Part of a small language model's weights.
Size: 14 layers, 3 heads of 32.
Each number is 128 + 24 x the weight over its row's rms, rounded and kept within 0 to 255. Layers, rows and columns count from 0. Numbers have three digits each. The size before them is the row's rms in percent of the matrix's.

# layer 8 MLP down (transposed), 384x96, rms 0.145, rows 15-48, columns 0-95
097:123102126080143110148159143113165081163110136103123129136095124121140164144142122154105115073124156089106140134106114133141134154117156164131163146157110171120150139131139156138096116096133174098123136141132123093144102148153142121091123153140133100152128138175097150117110105115082183160
083:155181114160144129168092116108120135108157168126162121126116103152137072102113164120131151145110130128154139109122178146135132147163075111119141112156145092138140115119099121114096108132113120119099125108085120124121109114112135081169162079156153169117098143119108116161140134144167137119
096:129136128179147109124135132138120137105107111121115160160117110188103135112142118128069149113104119109097137155114115149125130127151146135123121045090143122100123130132113154171138148122156121102114160080135120153166068144109122144083087126105106152168139117140121100149115117134116141149
088:150110138129097132094148119141110170110133123130113163112098148155153149150125165123097103136099124147094166137090151131120108151092151114152131111093107153126111153135156123128095130161105087145094146093098134088153116087113112134168162143181150121158147129132100096136125152130153083092
111:150116110095107159138107124090132151119140116166096111140125105139143117129095118092117113151129145154139107104124186100125102128111122122113087135142114129152144110169057132117162155101132127095133157123140133120125109129172130116111166064076089156131125150128144166100093124138093150123
106:132115105138167161146165117113127102118109133160120156160111166132130114103118136157114107166124165103158124106127133154139141168149137152146112109141118114139131138152123113095191115071161113094124177065127117155155133136127140156120166084186113145113156125138138134129122144103142153146
110:115103159113179137090134136121150127197107115125097140097148153118131144172139121140103144084088143134121102129113094116089139167135163115108122160099110126135119101128119056062146106137127116116132110139148107102116119133141132154118127137121098138131121116101092123139175139106101156101
110:129146140111116138116132101096097165087118159133121097122154128170124127107173160133145147128131126165137118137131136103097140101119141137116113183169164094126086137101154140148151148145160154142085134107123149131174126108110122145129074159110114170139122126132128115169161137162136063135
089:148109132159123142117109127141144125120097100097136130152080134106122164150154103138109107128152096155158155106147135129108137165138107070113151088127134060130175113152125086137143142097116123108106108099109113153137118106170144106090160113100149124107153136089131113181145093126131145132
110:112120120149092111105118095137085113133151136090155091071128091129118159140101132159127145111191104123104096151113107141118150119135158146132166172092105098128168119125118161123126104097144134128169087129128140157136161129123159122125123097113122108154128136200123145136128159135137148103
091:134131146089154154139087153100096099131132122100198081137119082097154144117153139150090076133138154116143133104150118131137120173164101151125134154132129126117141124143114157128158148129135169096135139118140148116099140112134141090124111158184102130104125127142099168112088137156102118150
118:109137191156151144138156070082141146156113150084144125104111090092151133088165124129131124167147135086130131149129132104169153106138120145159147126122112110085144137113115132141118124138108147106141098102133142175148163150134140127121088131128125075147138134118137126123160107162089096106
092:123173144129112150113159136074127105107096153157146129158149100118137117145114116117084125132122146120143109111138120168158094140112140160106121115109169191157071155146105136170142110135143116119096092147141101096112152158138118159137100115178142123123157096103128122167114147131150112098
110:132110167104095161105130140109112156130118132140125144152082121146132162153175095151146135121132127119130138157171127146187174136178147084071132120148132137120138139171081104152126103156139141111143106083143165134110128181140151145130142102102110136112113137124127151106130163118141121106
112:155127137106116153138132120102126128164082182126164137130089136080099114111170109112140133180115097118128112130134151142122145134089116150116103146189139084113097154171083154119133119087114128150117141090121106121128101144169131145119104193139141128128133115159108111132130131112155132133
109:161073171120115134099146105143150155152091174111146145105125109142176113141156086153176151143132134093113116159091106145162099154116131129105141077136134141133101130121127128107147104132116092122138094135105105120158148132134122101093122143156119146156087159132151117113106174155129168129
094:143122145138080174121092115090110148099119131110114144090158107108152160120140103114125124152086136122097129146108135093111105146132080129130088091088151143150140116103120154114121088128125068137138111134097127109117108160151119154153106116155132119167119128131189119168149157140145087117
088:124114106091100141099124161143120150148091130129131125150098125141183173109172160114132126158101073219109128131158147060124133114128151124131161140124127103149142116118130136118091135160129111116151112155138130100111140138122134115114151145079155146152106125124110118133132105104105157120
108:087142151156119103151143115123138139130086123119141145108133124139101161092137175119162130177137097132117124065183139145117110140166100135115124162134135138139132113150109106126135185151169153117123139124156168121116124123082135115100143123113110128142156176097082145140112137123080128162
120:148091153085161139113177128159124149160080122104114118124098129128146160111153088142121152117180120126110150152121107184123122103138160123133119095108124140136100186111087167120151151134142146125113132149133166082129147126155097126155126116118147131187113137128155119153108120146107138157
107:150120115100124107095090132127138117114151105126102118098102131163149124156149093151087132100096141119107101111140133148131147149099141151128142138094132100127141120092111168101142136100142103137132147147161105123115126138138118109158074149093102160118092102155191181088138093105169133146
096:128153084134144152114150107092134140172118132099134136078130149120146139171125114145096123146112142137074121154080156135124105125100144139158077119104143129146134136101103119123133080140145139156157171118118151129124118134198153140131089132106107100155141156164143171121173133131118131117
107:151112099105149126124146137141099108127133100111159101118128139146136166097114122137112159113088145185135175158148153120147143089136143142132156136179151143142177107106151157122117121107130143109119151119169148130159108113130126107157134166084130131115121184175171124105155129113117181141
109:145115099098147121154110123149124136119114107148167127120136102157116141086087128160107117151134107141150101109156130151115136118153132115125107127178126116199138136137081110163153107115139092097090140185118137170119133126090130179163135124132148167117130128136099117126138158151175149159
113:137133098121151102176138148133132140119105094146142148135093077122123124132113122101115142152124141155105086092124118094123118170180109120105088155117136131146138156097114088147128138133170140137181134102109085149158105093106166132118137113138130130081090154116147127173156103127134111163
108:120082149160132153131098116160138158148108161194099090153080138097150151116155085152126104156162073097122143157097112097125150116134157120103140108110138119109107130126151131116120116145123136106098116084127113141166125117095133131080148138111086138141116151109098134141123127168139110134
098:108146108123169136125144157161149121159125133112119147158140146128116134162118119161145144102123141147088140163142107107184131091109092146152112163131154149151147152105143150106101135124117105164153176126131165181134115086141113138119100139128134128118094147129173117146124126084077186136
088:145178130141101097102105114078138129146113130120146125153121122115111132125146119134152130148144172088127183124122111154122146134108106101170126061126132101067115139129150140126116180108127102110188132140094095092151105124101159132107094123128096113098141120151139144115116122125096156118
085:107111180093093114110136133150127139091117142111132135067087126097137133095101139142134146099108133104153139122111107103155121103149127112118114143131152153144106105090151145095149114105131104166116118146134095123119147091120121117159111099114104184148159157085123146073113166149176136123
103:126135152082142109139109128119112158136148153147096090160132169132101120129110083144092155117138152146115143106082133145140117148130128140126151143120158093129118102135162108143103139050148127110135136104150146159178107116124109139145135187120075095107127154151149142096152093132153125128
099:108125131108090108139110092110102116130108150129106089114160112070163165101092118126127100173125144108172132104111111111121131163136090163162122110096152112124117142094144141142084169097063113144133136099114130127115136122152166126192140114123135138149093112127106128111116104140121129117
107:123160127103168096131166109139111109124129136113102122161113178107128124131127146145097106135158128165152150147098180147157083126105129132139110108125113124124106084138129128175119164145147147120087140100182092117142090115117126131145133185101147112149131150127155107104128116108193142144
095:132115112155145100112139122116138111132102139143140140113072144141129159107156111101094132164131141165143081096152156081132128133117107100142147135090115162121080124108138125133152103121125114092116152126142110074146087143124120134093166143140128144064142155137123092161120124151120062127
092:088117138117146045136085133156125103097135134139115114121139141084091105121109101164090143125137121132132106130127118108127094140139158128136093156127135119144103103106088123146120120174150124148140092164113159134140176133113087153150109173121123113135093100107148125121126140133155162184
# layer 8 MLP up, 384x96, rms 0.147, rows 16-49, columns 0-95
082:100123129126127117101150170149114109133105129103111102120136140136176138141124122157110113165163104105111142126110126079141105103135147144163118119114103143126102154088131169093176134108128135137195159173135122118105156117124116173069131172117099116160134120108100109089130115114092124119
102:114136116130104141156139107149158103138165137109128145113088096142156122119132173157155132137113110113116113139107159156115164184115158159117115159126144155150160132125137127125130112136144141133168090136141126156147052136141155103100128139164131119170157093104140069140098128121111116179
095:124167085121159111164104115121144118139089150128117114142145115088118123151147146126144141104133112126154125145110165128150123119107102142167116130169170123122125108118135124144169125107147145151163146142076153133122161158108171142097070113100118133100120145085085136108104124118067134174
103:144107116127082118109089121147111164139137109117117124147101111142104080141089144163140153126139125125161132134090153125127112089112151130110135125128115131178106149155114094075147139076135166109088134095113127157113124118175162120131134147165110152114124112098128090089066127121108118145
107:107120121134122075111080140138118137140137106122115082103121115132124165135160090094159126109113127153110105120117119111118150130102122097112140134122152141134123115071146131156087124166105119145090089168129108077096140098112092119137090149065135107129114131104108143109139129130096098077
100:144092144088126123184131123145155118084124121156134070105135136114126158146113111099153150100134134143147168140134144157170123110135128098165129177084091136098128148147132127158121094122088137120102160141136143113123117204132133110136159122133127108112144135110141093134143120147179125160
106:109153133136123153108112120111122098121080134118148115135113121131156120153143158155169107155124101095125116126131105125130123134114116110118148152151141144176104209066161118081140133121087124108164146094147129085095111147111098123158138129142112103159120099143143083105141098132130087144
095:137165134111093112182130166154156065133162142149124138126120118140122136124076121144157130110120151114117122105150080107135107157095105129111120140084147162143107100130087143092112140103132119117103088116174165127169119158108103125125123122138115102138138091156129138095086131112156094112
106:106143135187079124125147130136121147148154116117140156116105128146120108142079124146132104150159104138097100158118108135159158120101154156150127127133191136142145070149126115119147126118137138128127109094153150119114087151127191116118144116110127125129136154166073122127147146120200136133
090:139132104115110100129137142109114137167151146136063131154133157135114098133143133071155195110099136107126147140144103160121141105125148121145126127142167133141120122109127085142131096156113096107119126154111064166147145154149100152153127135084128090146145140120111114122190159112143110125
128:104169175150159108107106121095156095157129142149125101142114135158157128119135156102153146134116125098118143140105133104176178126137143120113110048170101105130097107129130132128166114120139140128162149091160107143116136138131170134149118134144126114119111093117162127091115112134086075124
095:123086065129144095142067153144142125143152075104102141142130136153104163113108089154167093078134136128109137124117142092090139140135143102115138124170113089133188124097151128107125151135093139158158147097119140125143123088157109112129123152107131134125120134146115150108146109125101110140
101:115093142122124151087090121143083138151182127096109156118132146168097137121156127122138095151151106153134150123153125117142113183140146165133132179121140126154098171136130129133152112129169110147133157153076112147164142121099116075140141126138130153153172135116145082132095117113138110140
106:139119161144141135132150125142168159160105138173115115116172107134155109101143082108153156180138088122119131113116143178150144143115133139160101111131153116137123194126089144133121125112144107139187092125135115172148157149132118147111160165104133142110092155151123129093097123129145141148
113:126120132119102117136126087165141130117107086118129138118151120112112143107101115151139123159074110172148137183099133113087170107095125148100134139106170137105162125150156090124157095182136091089130135138120121147162094136118151113156096143109151118124123093108127136145103136161159085129
096:113120144129138140135138119113144126073108131099110143125113173126119138140115145163159101146100131118135150161126154136134146156128172148124180119131112117138129098126123108092138161165160137115062110132131160192157175100140116169099109141100124128105139151123127097104102107153153169169
084:158140137162129120150133110103122132107144134132125125153103127125113088095095076135104109091131165075160119097105104186134131145117130133139106110137143169111123174123105132136157120133172149141087147104108129141128128148118143163149138113163092143060141165124148140105123106161091099133
103:154119111135106125138095125107140099090107112144117119150130161140142083150144116123104103115093119101124131117080091126154131100093177157122110134139150064133096116148147130150138125114075118147153159157126172119130141101150130143142147155107145089142085081174134129144133133134103082121
126:154088172106133147133156092139153108130082147101118121163124109155091132131096116103116177132116104180157150128116135163123141121121142123147129122111087136139095146143131116120087137134179111168122139135110160134150148156151131113168148142125133128078114154133142119101092127153070115173
108:082132126151117140150165124153100138121120144131107112131109106115123091188125145134141151116129168135131106113157117092144129107159083106153141092136095121172087169141153136178113112130104119138077109108133135141124147110138094145163149129140127185109128121125121114108074098101156162106
101:141112140066107123135119140163147093077161132128162121157115107161059098137120144105130149121121119151104141111143079140106167115113094100163182169112154151120110162135114120107129151141107134131087101098113109126158137132119095147113117142112137114116133109147123128116126133174148171117
103:105163108152100115137099143114117152138161132109113131129101080095125098162155137150129100156136140085119100076067117161140110195118135124120129121098106125106090143119070127127174110152102104129101129152116098134116154129116107147105125121139121130102159101101097150155129122127107112099
102:154164096157118148141121153127131118122122117081138116127109138125135106180158129121105119149158119144105144168146055093113149149107124132164153136116144139091095130132091138100088111110115121146088139156126087172119145117148087123135112072086134133150138152146150100156157124139133109153
109:120131117151145154092154145148104128122132154133121095102112088173171172119125138130141140161174140119152127119124132149115107119122085156157150164138098137162100149117119109104111169144160169113099124115151118161077119108089110104146098093156122164165143144142138107128090099131120124168
101:119130108093093123162121158121148114129144111114142124141121159132133128179109155124161108082122129149092106130110136157112101130118124120110175125144142091162123142169112160114108115098094129140166133107154155102121114182128136119101097127097159129147176061124123102102149103086120166121
100:157173134096092161070100141111110144095127160152070128117131153113168104118144157177152107147135130093112161121154132171129126185153125129141128116130073128117117146128073133123151140137111105098107115135141137119127123100112105122150180093133111123144145123141133096096135120112148123133
096:080100168104140142119146164151114159142139115180134148128133112120160114145118141126102105130129123163111090112144141108128129145079075148085132119141094167129118066146091115146108094126080167140104144168148143152130127139121094123150162114149117127114140153163132119144129110165091129132
100:139108084168139142133111112118128156167115092133100149149145118185112109167148118144132099138095136131078117144139096165112153125110113154122148105113122093073153122127156113151130141167167167125114108148140193157110082128137132140155158118117137110136081136128122131142132108102088131122
101:135153115127104161137135121159155138158096154145147115111101114079093108112162135115145118139109110119077108121110121117164149107111116135112142106097137142124125132155082106119090078138110114116107119148124119163186161117120126145107100180112110127119119152162056110141109114135142128077
098:114124164108111162168140097174131113157134149117107130094127112135115094154147132133113111094127127103118174111143150154089129130167140135141131062122119160096126135122136152129125117130092065086102121143149118136166114136093147108079107116116115114107080135145126078107141095126136143098
112:119130127169085142134107139138133122123146092136141095115110103154168145153123093143173117137086148098102104102158089142121203169139132125109146162138134125122143156116110156097137125151128136166149116147102178131092134112145129133127132100128140142120130098128097166138143112103075093089
092:117119150101123144138138128114140155121097144132103112122106124122111124152162161090136118111126139142121128147190153135133104149134145076145178175109124136099117168158131133106128109115119118113128182125165135160076174180141154166140126147124125083136137145102110079121138151121161099146
091:152145127146089187125121130118068117137118117119134129159125130144115134113173149089123167094055108148128102123121113136145157131137125088123140128128112119139180136142170128109148151144114104128075149130141134138129086151114116157154157096155098140116179168127120151126125107102157135102
093:164105154123119074119123169144104075125139155127116103148064100175129120146116114153095146119136111139138125152084166110121143153136103141154098120136150086130132092137162167081124121087138143136151090111127152147142123181123153128110111091107121139156133131112123113129141157164126141117